Weights of a small transformer language model: width 96, learned positions.
Each number is 128 + 32 x the weight over its row's rms, rounded and kept within 0 to 255. Layers, rows and columns count from 0. Numbers have three digits each. The size before them is the row's rms in percent of the matrix's.

# down: layer 10 MLP down (transposed), 384x96, rms 0.222, rows 252-265, columns 0-95
# up: layer 10 MLP up, 384x96, rms 0.196, rows 253-266, columns 0-95
down252 125:166136138100133168125126108109166106146080116104092170115134140170133116114124102107165134113111080146150110102137155165141172093104134118174146177151116102118133137109082105096124152150109121071108119214161114239146128110069142091074199103175100098177159111133148096094165150180106074143
up253 109:095051197139081101111101161086108159096094138133165120094183124113163184093102141143138092174160076176120149079199174137134129148179112078072133072143147151119117142099089153141128083128167132091111118148145085154100099116108149093179133084133108122139138097111176130154156148111077165127
down253 116:095130116193094163124162103143150104106133114139055129169071139139177132153134149182108155159124137155137140099184114183146110128107085122145057060154137052168119114130116129133092064080097175159142128163130144165160132115126126081099166125161162144162081173142132112121123184124166109187
up254 098:132097112146120142104097169126118149103165145131104120143104101155112117109109111104129138182192159100169120129105197111190136116125116182126160055165127128123180028130134178182146152119162154129095136143091118100114128137093094132103116138121099142172241177130167113081139120137146184109
down254 096:093166119076058142140133123103119145108119108160174155121116167068143113106146113130127132122110095118157166126181115189130158189176068136136165107144163149132131170126122132101152096154048123110119147078151110122142188131108151121171119133086068097114080060045124116176079147111093119162
up255 095:127185113075155121089134116125138158166149137195078088175159118101156157121156195146120122133129161172122163093120105211158124214151107098083073158120135107143127134177136139133137075101185164142127164078109093129123159110119133187114129166111120155136106131071183151142126100087098098156
down255 106:186117140127132125113093152067150148085156159144089130118157171119146099153162082072153139108110133127123135172105092150131122141117105100109082163127196097123177169103151130125165107115154097168079073131133208166122079081226134067135165180089130101121121120149132138139103162139101172091
up256 094:128149148101108126079098115137123162147100114106124119204101102144123066157157127081108122106057120107152179130169077160160130132079145134109100106174139169176097092130043082099067129169175180207128122075149089122131095144100127160138109126114083099134125134155117128133152076103140088103
down256 085:146136092157114114126104147094131164123156095152126149108139151126163120099159095141127131085150128157095065129110151130157178055159142135223177084109175129171016170148153158162139187168118098077117127146107144117120145109109157123102139129135145142118133126101172060146086180112177144157
up257 105:158124145139162108095109096164075090132116140101119191151071085133118098103132151137134142144111162102119098121087148143126187142195092142104162172151111102087081127050167106129088141137080118138059120133148085149119139143097153137101136088157182065209134139133152119064146176088112099152
down257 110:169106159127190140133077161142133140146076116181120093111067090122127110043130164181120151137095171114146129090164079087105130125141097159115124141048127160088154221161089090160123090092120117120160107123154123148161126149070130150094129111089127191089158131103133132107155139152105087122
up258 101:153078176137106098174155148145092119147153169087142151147132114099128109118060124161123174160100041122108108158180104121161135136156082175078152119129123121099135150150109155159092097180141090159123159133124145131105104095042138163169191152153123131136152163037144148134131164170076104120
down258 110:114093118122068140138141146111160133133142110159113138167084131082130073105121132171137112096193077099083138138133089119142128179216151091131106179085096112118165167137141167108128120150180085105149146100071172104097167127128108149068096086218139080153157130137131122145129116103172070123
up259 093:074122149116116108059086143051155140198157135119159086087144138159162121110139138100184114130087085139116090084146145127099140105155137165085099105151115124187124165111068093084072091089106156110140129109098166147072129103103152071153179134095175120140126095094132144136096171167173099132
down259 098:116178116094136073142150130158124141158113102114136114123088133133150116120153118162106098147120063106123135069134084185162094145146185103099170128094111169080086120118082145159104069164081144094128188110170083200158155110123068126203170170114115104089121117129085142072159148118090134135
up260 104:112122144148116172143085179132108057065105139123111156102142082084088051131179140227131143106131206114134110149131102152133103102147126103115155148142132111141151128098170175128109125095113150121083123143207110120118120171144140142076181116106158078175113100129152088198123098154156135137
down260 111:156157073123124130145166140189131183107122134155159145100129141153115099095088121155150094212141033105073127161104201098139122135148103119127121177150154129180165125126072131144134094149098119135128128087103138183055136158088104102105113137195099095188097137128181105157102126123158122124
up261 103:112162097133083073151052202111145176076096146194121113142104139142156089098151177084108138154146119143143082103128160132122126091152123174148056136107136147118125142134113123160157105148174117143133182165130133169175160110108087158155188119145112172044137080083071106127122139136143135098
down261 101:171084116169145111074156121212178129162149139114108112048114155088070125090088106151109156139109160077139111085147071100120127132118143165151155118123182120083107176126119140123129114087141157124144172094153147136151133170125093099078108095152234159131080157125122125142142129115071108155
up262 099:155126169109149090122079087104135126099098148152109161171213145095179114131149123145102147093135148147084127132160115146087117145119171148158141146143129141200130118173159105178125192116138155140110137120088151127194097114076101116128125107113099177150118025133113063171101116127187090181
down262 111:116089138073088121146165090153113057103157066134112105164100102057130100109121139111171185132133117078140125087173121177105176163150147120130174128128083154203149107108139149110122158116116087163179142116175153078129125090101152159092138156181129129168163107106081149116168104152155138196
up263 087:094155098085136145220137139151170103173154081123104104113097131083095139117154166160113093109160224126166142079149123126113144152126117103058067139167123110162138130094103165150213175142107116188114141070122141112155157130153089156176171118146148119140141131096155144111139120137086135086
down263 099:091117181146160145128141154140098131115114135154159184149095159195160151113193115138135140088109121106182165143147146150102121179130185156158100149126160163185165105092131144071159047085144117096156136131139145101103158133180101085082148152148123172097048133149095156197156154147111113141
up264 108:177127067082124157097140187114154092077156158095149119151175159106139113120146128098106118129111120156159104118101173157168147139157143120172157115138145129135154174087199094127111212096118117143154145235155115158122096128159160122120172060120090064144125152168136143136150139089135159082
down264 108:092114084129069154151107106150137154165178094142079077137074123129187061120070129086167163119155106120162133128127186143089100168130102109119132154106140132106170165149186171109120156096214128109103177136108159100117125159122147151127076163127127185131115068078179130122184146125145126142
up265 094:134152152102144095037049098122170128153138159120135137130120145129100137096167168150116106123151193170116159125106127150133157138117112097175110139130178137147167062102175164126129175043111113125160127183102151115181135077125193074135166137139173121165116158125137170138163177095113120170
down265 102:155086136150141126104116179139161098052137173141091082100117152123072117134072157126086111151136121144096097140101107132111108144059103133068156145124183122113200144148113144176103134112131145112097136200138133133219095159120160094118124118187170131092147133172159112126160126074130062097
up266 098:140157152158096107118125180119132148099159117144087096120122103199128078124095084090175161129128145126157186114190096117113084079160231142143127094079138100136147116151071114112124150144177120109067150139117123131101119171143141133126152069204127138145143127088152188171145124104068146148